config = dict(
    qk_norm=False,
    bias='all',
    tie_embeddings=True,
    parallel_block=False,
    lr_mult_up=0.632,
    grad_clip=0.5,
)
Each number is 500 + 50 x the weight over its row's rms, rounded and kept within 0 to 999. Layers, rows and columns count from 0. Numbers have three digits each. The size before them is the row's rms in percent of the matrix's.

# down: layer 2 MLP down (transposed), 2048x512, rms 0.0703, rows 1372-1471, columns 64-127
# up: layer 2 MLP up, 2048x512, rms 0.0542, rows 1373-1472, columns 64-127
down1372 104:579458587571544516559524518504462628534463552424566403536477496587451550497431529433490430425532593452497522584465531504440499500463536505493528493425561490513428612456497517429491490461462465
up1373 091:509598425525522496464494558440483479437507516502503455457418514546465562581572426594529544467515532502456437535539556460563466531541484482504485497535505503556485544510509487493418568470525551
down1373 098:508424482586554503427510534506548475516523478521396486516448466607491463518548530583442414443598445565456527470514512582444540492515476440434433500462531524549562479505540591470503505544557481
up1374 099:382402506545488533569533479456548432486444377498428483587596507455457507542531528536552503575411429460578512522565473514546545488506443492530550477506493562478515546475559434543501465542453483
down1374 100:509422431502438412478533397458491447455432502486487579487511460531667502450555599464388471461577473591470496447484529561543357503534545558447453557506514405466455482481540493536529476426564446
up1375 102:605519452407490515489510621503569396470455506505422576484473442444559506459505547444449484441519493445578534472506530506536413478402470505537523510464512516506556508445463487475396450500440510
down1375 101:464469503547514459563527528541562585515387486588510430466587451445526503566470457433476501562463494401520486591505497498582482469478544476513441582484443466540535462512518478465496508440497491
up1376 088:497540554522457572523521451514503430626535583380566476543515498551418470556526489448517521495414476527489487485533480478364454486456489553509476507474550519464479414551370553525476400477506427
down1376 094:439440389482499531528510487443524518406488459501461531508482534459503498606475456513486504407529424503543551541504481538589546512535508394510478510448522437399522587494556537532484569533503588
up1377 103:549520539559572475440548530512547471390494541566394474516525518494524539490515503483467495467546490480549481482536505495571489488546544423502489552503536480449562472481485569484379427531495449
down1377 092:432527450478513478466448438508495485422585496401534424482455487599542448541437432528456511549499431477471504470434475591516393449513482448454520549436456493500517453483476477476473506552505460
up1378 083:482492470445475496583484466401552502523558549617527459574477485552557445496559620495521512492475633458535550528462493414452510434468491477502438522538541486462545439456525563444494484438487535
down1378 094:537634486482593467525575512481407514438518477456475510562533513475543492475542451498469470499429523455495532432408551583503446488516530511507543444503435499490458537465414478563540456452540474
up1379 088:587439457574502443426526538579515502515458549442464573481421498551420566416505582592505464549496498503516472574433547427476502480464538532599525618533574484514508545524596544511455478537530428
down1379 095:457502451489539529513457449510426469500453449447485506411516506530533497547505447529545469428423507413491504444532463501520517530489431473502543382540454516464475543530445571611528520467483463
up1380 205:439472551593442350564495500516493459513492491487451422520473581482462520558462439546487470537585535508450552517337575513481464583538459524519421513501570542570471574527506471505499510527530442
down1380 094:470549530534479475495501546460454428485523498448533482544538558513434487527454513523501473444552496569538486573463502578489506592509527457563450480544524522439466489491464498594496455462541499
up1381 092:519508521522599529549456449510528500506584475517568473508522554537469468512413475485479447477506500415481554536555511474491483551519538505469522474564588415456524504491544493500557517413427499
down1381 092:513457502449538543455455486544457544515510477495464543571505509409519463513527509374484503443431511474544461484573443472478499470501462595555566437502588404534513446556474455472496571439580461
up1382 113:550562542520497511470448486505552577476508523530594477410533568587485532480459478475529538481564466531432564516492475507486474477507487495550494471458495529417558497532528470565544468561447511
down1382 118:548562551556604543471454534508430515467440494479552514455408520489483579437448487459587562532471460495452592516491464591593527514491460524422453497453510451533439444537503464523473504530528531
up1383 103:457481517455571540541569501501515437466495469591428462541571533555413503622531437543453500460525485495486477525475537485568454450403565446491527591510574396425545580519540490539437488572520533
down1383 109:466501574533536555442503618544492502547565531537466448593477476360457509468475558553552517574440475518428482491441508543443543583453619541499494426462463393483496539508506483440543562596497467
up1384 104:466534496431506451484535563506525413540451448541550524490495456525444427596600486491437535537537465497429448574471508440531428469475446475471432556505500578605525442461469476490464570490468519
down1384 116:563486503467468504540501495434533479454538482465491573499480439514448432573586393465536544602523488495573471559523548498490423555543539558420482508493459442594425466443486441551479548465426360
up1385 101:515433519480563512483445438510519510500475526411555515550493515481463533483422520492454546457434455434498517484477519406534488632489537529507402529501503501457557425509514532507482528517432578
down1385 099:451517561407514543495431480423397477438523445525544506563554449492506503575504463475540550515464439489535460480574535455414477504467513455534422576495515494422550528565411451560473510421427631
up1386 094:546493529550454497458442432474528496572489438484532594463458507518437512436542545497462589483560416540516462499543461554565376521424509550620480565503484536600427509491504577529477479455452493
down1386 100:526549564454553524368493482480532476548435456533354524515529547491497489482408476501556563436424391630471461545552554486525501526508456518485470508490472456498496554413482450536569530481436575
up1387 086:487465466468474454411507483583519496457534460497487550485510379460489538474569438505545534600563528472494481453519519506439481429564529522412607478463508509492530575614529522554490560490540426
down1387 092:531427451499553516492467503551520493531461579518530491485539548487479408482523469544450541551554582542525454481525466454457452436473554543538531443536491497485534474527471542520498574561468437
up1388 083:474505421490520610502455444501563427449412541493516452375517525475512452454405586472540490532457537542493441461488545523559508462448485415466502495467531510528542540562476444463546464465478543
down1388 088:514471492442522499489499570566385632404515575399562536457503594500499513471497475467578536518445531482570522399458480469381520570555448545493528573459529499549533490483519543425456554549404494
up1389 102:587510517516469478521562478476444476447511439524495496467487463475424482497563572592589512515522543537480554462498462560499557470471457482556531541483553540639557485500491398537599517511632601
down1389 103:494482528570506470547493521476471528506571422469497479557498507540500507471461594541440510576570433586513470596562428471536533476574502565540590494493556491464495502421584427493549510494494521
up1390 099:437458393606368500487489403537487580372547508532528498507507529539507518553536502568546465473517477474531603602482595515477402489549457495480480484527506442450438609541530444494471487544475520
down1390 101:470492556578461549445512531605511475557473500482530454460522578418458541423485456549487549484473472617523539513602587594480517518458431506506464507410556440501493415559468480494467515495428582
up1391 099:522499408495536448468413523477455470556524452450556587604516514525559531505491532517476490427483486504409519495498481524469457518518495526547462472413464496511453548469636400523475515469486525
down1391 099:536537533488577477492491549485481491425521518515473567486499430542457459493473514470512456439517509518518525535511507481483472442562478508491576533519481438437449628513595486458545601474509446
up1392 101:541470488541526603500452499412477555515472445500501417522515397546660515390415455505548503454531517502535472475491567553541515480462538499504462474557529554449482500530482431509470502543487431
down1392 108:531444455563494512456574457461572572484477461466561455485465398483433490581488491569430520500468394426446506449541484556484468521522534465506553529550475481448484432549496525479482568507543486
up1393 105:524490602525566429568612504483462438459516556528472523511616445530472527494519528469520476546466498450507542404574467458414491517517484526516552523465511450531496609558458452522488583466398482
down1393 099:536590536460559478457578397469536479442470447526558507510538448437476481608522444574437573503508412420494475444507541489481558523483488526567509499546478413470496537536419504510554522385570541
up1394 108:523506480514535469478510469580464625510495522504550490565489497497556417479477464508520467511517446455517507446517555473493507480516547499494555565508497589441518448579577482588514493562490458
down1394 113:490520478415454538448510490479443512559558572469553477410514544546525580515530537463473543488482526439414427424533496479457521546501424516474493459532503475426436499479543484543500417417512509
up1395 104:487521484455541528546554488581538473475501385453467559486450579493485453518411589503550465512530452606535557559512559499520509531501483495425579519519465544528538566585463434442523509501453457
down1395 098:567572501480542447493424558508516464567470514465482470449548564594480477487433544538549524506511474459529499410499441404576381616543520473437525544490530466586527596459508563410520512473475448
up1396 100:447474434440482507433566509544420507567555518504579463551494564505564591429524519532557518520512506427528575591542520488568540420409407448482579511508387488568546554510526488465609479498494535
down1396 109:431500510552473484450445440509481488652535524526553459480523511449380436632481430494598515528421473523442431483434488497471494481427563532486544443414470457468536532548541482487525423416521472
up1397 102:475598445519539540558546480499502412413492406484547471403534582529471451506501459533470467440513464455501553380470575552522529606450582488549562454532505418487489515524518492499558512574457492
down1397 098:461521542557517442448436521421467506423514505560529506469567568535514440460460524435519554463529516446546496528526520577427492474432493453470500445481501449527459556441596472575483538496532564
up1398 101:479445504552574488420487589419565520497451482472501545564517483552462490494435504501522571559594504465486482503486433515492496511544407471493533525439508517522452560506535444566622464472434467
down1398 100:438442463438461556590517461481564476466447456507474516464523538504465489544564399544412495476467545486509441501537612524479369500494491540482505512448433450439487509462533468444390449461390418
up1399 098:501539572491491556496629584496478458558471461451545518465515558606440470516568505571556439471523477515525414546590506479441526499579538476398444504344449465555473509503517514469576532526526462
down1399 102:547580437442436476490492531517384483505536553485501587473490552580501505478543612540514520511491462476531415471522495490546476549574537506474470587505452430441485504498509474423541548471521442
up1400 108:435456447486473558406476515430530528438434435492436526449468565458534526484451574517472493538550495510470516511404556573507474608485481415545502507544453679567592549540458560522524490464510528
down1400 104:480520437476498431483482467572412571423519539578523571521476463433490497537575516507544519447561519506458533499450507489509533584438579466514499567520485444452478596533537492531415458475571421
up1401 099:512472478482556476463539482532512477518545499521542487525577511523542481529494506500629514538475470466532550544476609525373517538540522543439529493406542486537473539506539542522502460468552556
down1401 103:495491587499481512493493485582553453497490549490466464448513476462614522447454567477494423555523473457529492509479528544482510488508446442487531484400452418553481500447558428569400486462403546
up1402 104:418461446434590538480483421552513566469444511493454610541491500564533499505484538392434509490486509505434468541530566575481565452532443529624504534535555505551499451533502522602406526515433542
down1402 121:383495512436506543409461492498539591497442603605455506515543434503476464507509581532575500454449500472518510483442513594563452561501596511509439425524429522442585551458476546561491455558413513
up1403 098:461495481508593436445423559520522499492457411431443544477439503520515572511554510524495443525530584491560444417450443478509524428506520646433477489507455463426480457533468464529380585509475575
down1403 102:439444517493485533462460544489412545421562411561486425505451421474508498489462454553427593433528541431590488448549482524553439426511534591462475475471505423568541590523491471480486557462445599
up1404 100:469567476435458467537470513496447549527413513546411511502615489484552510395432542441489553408494464522548559506558492524549538506425516466466515495443555584530486438512509437512501514496444436
down1404 093:531468599475517466514520519527606495567462539535436490578487539575511551459481567604504537451372523513605432496514509532440537446505446541541473522488520466443524526530513519462563567558449447
up1405 093:435452477501495460535466532499481483534410443504537524445487554636516481395534422397529530467485491561491415488522564518502409383418528428474578592516491550481487472455541467596519476543490485
down1405 087:554500515534425497446467443427455512496577537481499528582575527574583447519370448459454498429565512478470498656518474475526422463439515520595482478488513515467447401452505524541416503529515560
up1406 099:532464403479504489466451500562475440480393450432543526459597482478542494545489557470545543474469604506458430436465553542455507525532468446473590451500461442536556478544553422432454553491531492
down1406 092:517467474539570517534427554566514484602542482414466454485497533476532511487554476532551453505471467464548452386447462453419473537542532439486508480503593531541476460498407476487411491510366423
up1407 103:594496486577448428466507536559570566538460511460471508566485484521519543368478357466521522574571544518487512579435468490488481454513492544524484528497604620586493564551457620525454476451506512
down1407 103:516505476496383451532484409452468562541477582514574423434474505513568458495481448457462440426425539485562478512448453572465471419488569567495459431543464449487425498386513452421528490577564469
up1408 102:467478487473510553417459359522509454492533502431447559501459577607546478494537547557476482408500463556508553489583484514463494511458572572445479649490465552497490447540498512466570471522495438
down1408 101:462550527476452526461503551552477537460521554564553563526531578468580488559455473512488411438488481526519495452493565394406477553452492585492494529327477441525482530496585523495448604498635541
up1409 106:474556462525504549494466437514574580476451559519438434461504460623484602516512616454562507453529498515565513535519535432551430540449496498513526454495572599579497486529601482504453554564531534
down1409 101:517538503505542452491514477333356497402432570551509451405404538608439468472374523546510532584438526534460509416508469540554431548467428475533629543480510558538543536401545457485452586547541501
up1410 108:509472519495496471499418475505526546455464420580487523450442449417533525499437385562434511568482460516541565555453452449545557504503495496473514550491539469482522553556410517509451493494524469
down1410 111:528542464413526513512419531452467421433491461542510476475541538490499433559514474605460492507508593469495456511495490584502456532487498498501509443503484556473490531525483455479550506465462549
up1411 099:578587510531500511575501496393514492459479406550501448499531613581404489429534521433497477515468468536504540429483471480418553460501534487640490506449548559549470429549429577553500582548562578
down1411 088:458514519466373514471565612615459538483522425577469506488484505434545411586465513490485406521494536469393466505492539517483499504513440457515466554514500480487525462464553472549521466476556427
up1412 086:470475487493503530526502524455577555557469523510591591538489522626517462456476490388586431482493449520533525499489458528441672440487553515547475506542488463500524413503533556514458488577504483
down1412 091:512623541478524565485542473500507505523546501522471555483452528481370468548587467477424477563431434538482541479489507490484462530457454409500448477426482480496511418491554488451538412494509441
up1413 097:461451505556468461500482445573568479411486539511390475516515447462512560439484425544513534556506504558447521510505514601420470497512491525434508457492489476511474534525436490584479436535498519
down1413 089:546434548460518455509529468551398464551477554415485542503500521564469440540394474492551493367559556542519471457546418466534488465405438534495531403501499449485497509425549518328439494466439531
up1414 097:518362410455545525570468574552502439490495502477344545430507539491498628518451571479577452505441481535510567495479507515507480509507532513465505454526414527555473479543585416536475512441512503
down1414 101:448448442503550449508583517509510550507492539501530490406597499441440504584571450552521478467439590452441553403517589552515480550557494488469530482518561574489439600505610478513545546430444494
up1415 091:478522511494502390451535559502535592421457441429473511475460469583493526453532493436561420519454459439478471509609582495503501428411448506498494522508562570484478523485539565409481498472530432
down1415 090:528475532453459520495578558504417510518499545507564545469526507452474528498528409472369516537465553452471628405462479499474495502557508541542415457436464399477530447445547432531557487475529483
up1416 095:488502539496648563612453562538543503500441486504465399506496400513627466538461498495463517497604605512442469460540447503512515443518484585589515603411589605524480433469478498519510570461486557
down1416 112:496484489517479469547458490499573526471515442509440503446533418568488484517536485541473461503607476520399472509558518521468505536512502534520552547454586516493434579504549522529452511506466550
up1417 110:475515537516495425506537480557545470517414555623468546534487454462524527451515460514514547486497506499504466543519385545562465474361586505564532479449528539482502489435514495508512452566426424
down1417 115:504504560475558470486530420575586411442545502635380518516440551458484599536501513523480470474448564515472531545452437465550444498516538469578515394497519450508433490446485529472613492466525433
up1418 094:502451472477481446510496519468512585474491508534529576454584448622461520466434518458480585477544380572503405508512479512484471503431540469518445458434433535447456575501529533585525482516465527
down1418 087:524442503421406542560483499525449467403478506543491563456517517465478459483584504473520581407565428515554474521459452399546473535601519422477438456501500439489493526384493473470444508519490518
up1419 089:564540547452564409507611443445471525538552517534506428459521505467528591517430463535473555461516473628493465591537529530581568415486465501482489483514474504562510488569488511562490499545460478
down1419 088:490409500529540447411554478483531546466424432461552539443505567468386459514464475532569422533503501449542520490425421543442459544471472446565457485547458518502599510502418554614476463455483621
up1420 103:514484519434523475494519560421498472501491517600583529480461397563495485538459560530531549512598488569513614497489481426481505473501462553637492522478484508428497481499447545402573491470487509
down1420 095:410435487553506496464473476516502490415498492586452512620519524580490480526479491504552523572515510507485462509527455549459490462439610497581554520478521540479396501552431603434476500596488545
up1421 104:503539445501508452533572541435479534578474536519565575442469476558557521517550516563433489532506488554525512470445538469490501490358490565564497468581509553547603452582513437486482524506484538
down1421 093:540507522476414395437511484553468436467497481580441413505563483553442531449487561539607488418502513581557507497537528523536392536592504489483535621489480551575407476473544439407458533524481492
up1422 103:530486489456486556438570465416543461487500458522566584469578528601511438424483415559465537520486468528472496546496609491468534448531533558465526493487497461466403522502515473463545474529548466
down1422 097:504534528497456569557446480511510474489496541405482491542498522519617579502481485476436560499495419510456428559512538531398533548465554512493538550484534422440591490509492469415544558513535453
up1423 105:466512601530484504515490446600491535572476549568548626437522518598487469483537551531575467510518482391525453499538481555442449558443533413492514552483569524491493515489489605524570507476455502
down1423 101:484346368496465447539483440664511515509466522505521574496498593463509527484470547474546432469531415454445418379508540510437438634471480461426502473454508492545376485459494465506466525424575521
up1424 098:530458450493514528602490486457496465554487558450472464499530491419455525487437517502427473528422573406505486482472602452576476563534444496463483571419417434479404562580562526481511484591501521
down1424 098:596535431474501481564479484442530426456437386542458428513449524528441464466489513486561556386485476433588429589523427484545520483465519467433517431488546504480499473475465457433451469496499537
up1425 099:506507474489462614443473456562506519482520466507508483534491536501473435578563447530485535521480614498491503492417511574524448427426478460404513543520545480489530481492447474441489509583520512
down1425 099:566482494484536510539393458459515477570524562485478488510523486428512457414520522510518570415550511493474429444522452509469451565529471582582536515477557416465518472511471499567594490515347447
up1426 103:442460492510513496559496449450518537506480430542453555393510481545488432476456518581476428540522470405474544472462484503479462469423423468444412490548464520539483455468497554421541481509370556
down1426 102:530458413439491555508444455547485543525580504542464508417484487409461475523468456504428363490518434366451511410479528492483522535567534489535477510495496457542494482463488532411463511487417458
up1427 096:567533400409589505490593473456524448471489504448477506444462566482564573523532525577486495501481383540538523572472429493480622505454556400533502463523515569470451487526510590521489477645478458
down1427 097:617534537585487491570476511481501583504431576524454513473438478406387436405541457429502435510551494524481483604510498530563453468447494467480441504557466458399493530563522522556482496472505528
up1428 092:475605485567456563484450439494525422593474464530543451421504515497509463492432504517521631502529419447527453536447391551508595393466384517434494542485503471549576538474561513443500458423530456
down1428 091:606449514550508471474531547527427496490533587508438480486447468413536507593474507475549547433477567485463462471464448467526551572447462459500503422464516516516474513431568570553570485408488470
up1429 104:468530413586495512449491551440451395443515468538439472508444525473496494495430493479489602402550460451410491546471542428475522497440479506496526594425449497459511487552481483579536427532574441
down1429 087:536498571408470417557497549460480529481477489589534470404597530536483592557405504362521553433406510531456477460560567596506541583515460522525522493413485489536530569476505463529439459447452476
up1430 090:420502444529541484492512467528499488460465483497475474411555577545544598523559488489478453484538600489494463483455546485529496468477513450537517528439514524562541329502373501540455528575507502
down1430 087:544493555475433546549479521429526552466424430521468527548474578517406470542393544551475521642496567463476511522445497503482524523563564538598396509408527550535469389526441539536496509567476527
up1431 105:527456468482475420495509447523535519425395462531477471506555486504501496453455523545516595490470455462552546520466541499519536576549449402475504497482515465468461453567483465532568561512553501
down1431 100:521502463500493452573452515513479508459460503497610478531585521504545554500552547452429466570442372459501506503522437597490462495582489488543560490468376374518553437465496494456480474506509394
up1432 101:499559544519610481536447496514489502524452496485448563459380401490480507482457448503453533545501500612510458520532512470503503486425427573536513502577457527533541518427443477495475492510436509
down1432 102:505478541453535508489495395495538535523463602524562514471527509435497425449467521430485534496485581533502391438521527415446546514476571550536546525558524541435483485478506568511558529561494524
up1433 098:408456517451412554517521523469497521560474502644496552392494511543436505429587526510463545462545485565494417546482510476496447483570505503537543451533491515448520422594446427594500536531532533
down1433 100:504573459537468440484566522500479435415535425444434614559490520452523446489423464451345505441493424477544485522501396497480518517511479496513486509478474434469452459492288484498520472586519503
up1434 093:430533480504422498539417564546471488589454554577520544454530404508488432386509503495618470558507463495448430512433544567510432401465507491487458551478504484440516443519517527616567599509468467
down1434 089:510514530488447517570590524436424521527482560504529568476589491507523454523507520394530398469448457441482498468507471513563451413536492524536518466477453514510494527456451481528474535598553572
up1435 100:447528476525429490567543535506538462518502457389515569542427462494463417563477438426504494514505525408407475466476504461560485496483477531424470414467445500436470532578579586501460473463445549
down1435 097:433484486535565470421522503396532440483517470503541550515546513379512524482484532581512453520567582443435598479453502388544502464419543470555535498439465494511449480503536362416582369511559541
up1436 106:506436555449588503478482497547487493489450403555468518495498451499446502532534439512583493486499522523497526505538539483493542469448487457518515507454589477454479443417530532499569518565509503
down1436 106:528523490496583532490428520411499498509472465530473507503514447459491491546504525432529565492493477539470537592490482470479516511519457563536587556494571487504516469557417405404549508507440464
up1437 109:468509402427515489496486443473564544463372497426448482517565500500550454418584533445561535430512505404487428532467376653462526571521471469507471432570471571531520492527572423537458481550515593
down1437 105:536487503493517498439499611491513516414472498517466604573561425575450495467535521442543507495472449511539480560524480558465538522535457525455461478506448417526536511464536453524527542517627516
up1438 104:535501420485622569495581493554427533447488510465519562447567464545563514473502546446429550551502528557535496507422505569492525467362551521454480509571539587505511483508508547535567512544539482
down1438 117:527546498433471546515508542542490507528520493464489478492498505524479564599546486423473540573541472522383530500479481463547579534540593447548576542435478490466509457506530556545543549506528433
up1439 093:490495499507541491551564464522551555588491448566495382594565533383569564456581592485578476448481477584656524524472507502409534432513487528523487508428506442543502402538497537498582441509484529
down1439 094:451507530523449452527520511535506507471491503456556493400555469522521407434513571588587505584480537588509591424565549508460522492438470490549639576541502472452468444490488454567575487490526584
up1440 098:495530518503495437449503441551486468519498531486498517472405390514489542440511445601454497480516612475488503508443544487427409570637488539468445566509535518520484419486519429549639484433506468
down1440 096:452467509419547447512428433507481522577572403456460455492521469524492476446568415494453483463479525560455445497493490486520640430542500385540530478487417517464408533527451475474450474499503520
up1441 105:483427444522481538450535573477520474473479516429492558509538469515527488453530534556510461514501534461523338488471498575493474585436446556581462520411584543525526549616501446389530432426557482
down1441 098:419496464533455496576483556583455491538484500595503485527531492511559486566536550419455501434466544409457410379579490431439507468404512461485507430490482453570453541499545483490526425383482510
up1442 098:467576451539529535384445476485470458485553449452497465480571472419549471470548509533439535503473446498395551552428582495554602488511421472424530493568464563504542562617544616515543468531469492
down1442 109:514498500571440607503464475502534502526474446508375488493522509521529541467471544496481554489418492537428419460493505530456466490520428576515515408488560373478505545476565613608554348459464480
up1443 107:522436503456506468524520495555519516475493553526508507417557454548587523474516493495475417435545471506512450400539450483472447493495482464415546497461414572480490458498602537483539585484558492
down1443 102:513432443418501426457505416426460391489574462449474529557446474549438552440479451510461466356563561442561483454505500471459498497499530482506477508578396488523423544534582490482494530412503472
up1444 109:562475540478512486531547467473555478532581493523488416558477481540555560507535549566565481465473477459508510516625482476504405466486481503508470499453567472463480414499483520482604467519457502
down1444 111:520490431602474493450427433653502424420453497513455497511571556479526600544432563530594463451465545477397529419375495420512499585475429421477495494536474449507472521555597445531470419508608530
up1445 099:440531480508435506437401492402500573518516510548470492487416500475447434427556472526456459486470467525497549435552479520504418520482429431511534536511475514434463515550522395522485519492474445
down1445 092:584497523580416439515564542468521518460535479405415506527446451444539458491522536488505515496565417443478477463472600476447498541468447506556605517541478491477553575529485423531436582533442499
up1446 101:431487502530483489578549482589505506444478601449503465416395433504492466472482491476548498561468510480392489477569543533560506494464554534575453548486409461504535582437433442568459579520452549
down1446 101:562528492501426540481481521467511514538365461433472576526494555509441517506438535440430539578487556498525483514454399597577459461494487569455442468453512524527484451485455442477505473539451556
up1447 100:529517504515533495545566523553449480534437467502501510460505563387524427525465392504507541472515447421529555435515476585453432543586495493473536531468463435553517503450529506479565501527655466
down1447 098:500463477513405561476473491504444479451482475523484503518399531449515447512487448455493426447482568533528512536492538503478445431505405489464456594481553496467549518559711474461504448529524518
up1448 110:482523494426499445402509480564547409505408525436496491537488567525502496455583574457426452459515576475516542430453492481510484521507555457609439453564495530530505378447517495470569553503552574
down1448 128:533493432488485466490456487473511425442429485470543487528431509510469503562587473432434534501524470428509431411490528507493509560512522527502582487524464521596490536456546463442553556560494583
up1449 087:517451632516546570490458441488500440510461438509483486447539453531533512542576462525453510489433544535413482532500435454537507451534467429445541496397471492522578487482526514488511560623460483
down1449 089:491474617524502586523414556430502489425490587502496470484555415426489503539548513488500496494465540465468470508440413521491507526551456476516477447429525524448541442547532531449423546560507443
up1450 108:571452438447499506470561514480492461486482568601549398434518564494497401664533492535549558498422506490453414523417603391447499426469425424531573530498482595466479501514493463460504628470458535
down1450 110:481523555400467468540479430472544435477526521512468492513521456473413503515535398547534491516432533459497458578617522493502620518486464536569646495528499488444558530447429441489481561496508515
up1451 104:454560520519481474397524487431551496516346526471446560495440528602525515443482625517431483439498477510497502579547481496458553494386477517489472495447448515487605489514470504476495441478505507
down1451 111:533455400534464525503487492529505515546499477576479578483555451473433494510452559497590475382478472490464457495554444415488535447559492545504412527463562463464523480582419479389596384454593500
up1452 087:540552525523557491554496502457450545442350504478506547527565426475427493538457567489553511495515443478547511434548500467462519401422538456534539574466548448458477563489527482476549448572502464
down1452 090:412602497497546469507516430509448443433593513480519464471445544485520468450513458566516510518426508471485399551474506540506425529581467539533489473506429474485442487393559572429474596525505504
up1453 084:493469495526465523575466521500514484469576524463573486424484537560473509531487507541503502545422532535494527512564394471556515392461541501506569501525533483476439529446506513540455488503544477
down1453 087:497525527492492455481508527505420505473493432488475489449507537478513557505510415489438526432577504503447489570544446520552468503522489560466429449451511531470529501504498465493517581470523501
up1454 097:494485474626496481519517515466427525522472522471546383383413616544552448489528517469397521501585502478485533543554506532426444534470528489474492464513509434489397468543453570582660546478577421
down1454 093:514511519468504512449447464510494582501496564428540610514470522500406430546474557445412473433476451481671565485558476493512604463465444491475596518419539521538451493493528529514481585512440452
up1455 091:496458464472543507489480498571539386461455552462453469509426411470453510487395604500525539546549537540548510528512424567570496418566441514515483502564539534432440531459525513487446467531519432
down1455 095:511586519574508445525490532507497553508450469427441574439533571577460514554529404508460407540447423424513585484504519466469538581517379417464501482472463564517436508458626438549557525572515482
up1456 106:531414481488524567541515564597465500508531464453501500503512508517487456533453408491514500466449513458437390418561499590535516459514556526473482498475514527522443483421601476473490463443559465
down1456 084:504462533492535439562514500455493478503452514579513499516450592475507510457526525450479448423460450625467478554386420541534515504420440493461494559504493484515548477558465490372453376447488398
up1457 093:449485471452476593473553451487453653480413484549500482528517561476548478436557442541436513428528502485514465419568555571502456604453443459429490573498522519563513414526505484464484484519387484
down1457 096:566557460465517426527454572457392500524508486535493424478523462385441439555497476508480498505577532494564478494464440481363420528574464493562494473453507592552458493485470588528403527448532513
up1458 101:467525488502512536509492474488480403486509517460484477486551551451496438489570506517393494556506562495394450463536490522495523415562454447376574527460525490443468442614462465587473480530415499
down1458 088:525548529547526458561450571465511518411524505505417500473529425523530477416494450534430552496455495445527600457461558461522492401491572572532440463518484451453512453511478515505404487451507526
up1459 098:492553566524565490464609529546480511618440485480565501585508542534569457471456477575544555512517570484596476630472498494486444514594452473468543550482530454546593487510619484445546583638465511
down1459 107:452521488519528477412485596500491482500456482454454501519518534608488381544481581452546504541514563533495443506540474497454516467499510490509622466448443500454543538494488506489485466413463486
up1460 103:468411507510533473431488404464516437454456538524513421387505474539441459585571515488523552566386445576454537466485500515461496505486563508509493500522490424492546523527517486491507560517444606
down1460 101:584530509471557477436606568478441489419535497526528434484495481534497504485510525459510527505518587492515434549375449538462569408568481454526369543472514466442545538515596507474458485462536568
up1461 098:551610586508473502468522434488461536452505446546471461456535471558599534500427457486543483518646507583498504540606536438378488537597459458578454479466513526411481502498462526462496449563466537
down1461 100:534494552513446444516541467535450476521418497480483463469456463569451536513498456454504534576518380468477510485435395493462465514531465540542449505511520521419529574486576519440510520529512425
up1462 099:504389470428402446481516430507525447450480528471542474426476470440521426484467454491426593483411555425499519464483444532570438471452477534509413515512482535563534484527495524443471470465501486
down1462 096:509516432474554463465454593513523500443480473475545500452425482503561380476474519494572447474498527438536508465513513485543443573457506528514565466568459393500460472520513443478491577612490525
up1463 105:492483495482523456505471538532561459546551423462434463447481484514539525582475448501533467451506534504482581549525634545536510461451517467441459464450541474590568555514523552470507548674541456
down1463 105:575531504397466457491465516481442499449434479450481517483535588413523588438514501513431469492488509418473502524479573465477531416449441455466479430443423421503482534479510510430441505538582541
up1464 108:490519517532490479497511563496533414545481480485565511472426451476485509549449390501462486465473547531523468528509575545463602512438512485491509539571435550438594522433433570478562539612582451
down1464 115:586558595453426453586497529470547458541496451483440483440490427524494441520472446454511497546469513558459528571442545506495525481497481524501525556515418451563556616474455476501415535503454499
up1465 105:533569471528490466502567492453542496514447494486476592581539541501497530510446398547472461529417494430519590434506483444427509561400449493536501535603458554454477457504531525449402448553537573
down1465 102:470482583504514559441470491532489517487524494424555586584536541552482505497468418451475507486471557384563489546424465546501586498481465536471512509528495479465571476536478529563509516470439490
up1466 094:451478432564488498482504555493473498534390526513501516573519457593499474511515503573429443484590548473553540454515504550530499514481514530511485401485483505519486448520516525499438424447399474
down1466 092:567483536561423512484561457522616473540607493593481549467414585476481536499460518463527561468499514524467410500480440441437561410491488510459463456470502472477489569462531579571565477491515421
up1467 103:542502495522525547454475530453466444465470450542618560507457522434548592471424475500498488516476418480481519465521483495573531586504475437496539553506504465544498434524512483494539576484423547
down1467 088:486560474469482494464425525554463469552498482525547516459490464490553502585518540483433523451492576476606474461557420503547560541496474500505460500438507554419493536490556580420498550481523499
up1468 095:509516528430545562405561581508464531488516526461480583491566468456486418443404423642526507438514561588563538474476488516545477516581530470494513408549424529470480474454413366419479566498497505
down1468 100:513531520463543527535462556564508500532519548441495518478552511518480449490511521457491446527518508414472563487519533502520502499458493501469516473498415492485471509461472531423521441406551547
up1469 096:488550452543562511375505523510486498404550448464451522486614531569456428524467547504524506391428492441620585461560449445587476478499491505507506508503537456485473533469442426491498461539471498
down1469 100:518510508600498487494517488464564532476464481499506559509510477527626472496571492503618489518511454392561519498522415450402433488492501575476545553540518437511511436498482478527519536492530436
up1470 094:558442529603544456528477434548540550491551514481482601478464448507467507389495489560485474562626453595477503491579412493448478519561466446440520582516570550518578494506501507519420530474493536
down1470 092:455458576555464567490481546571499545517515515506492481487552510507417458514484354594474591452525464464444429543510532447473441421483453577460463484531464445604535504545427550412413412425460426
up1471 096:523520510433547449640480474575468526536482479526460596662485511540474528511532521579445510503446519538500449519518439554430480604395551478473526493466530570401493428438434541536399457469584523
down1471 101:532539513562490412550429441543518579572430444496407555444555473598506470564483534607502558432438464492544388460534531501460413574506540554459505553535533492498615517495562463527483426550506501
up1472 096:476423456501468518455434477488495488419420555450471477440525470468522449433505595495487428462472503514507503534600498487546579502422517438564621548560546466476467460385588527536356524447449460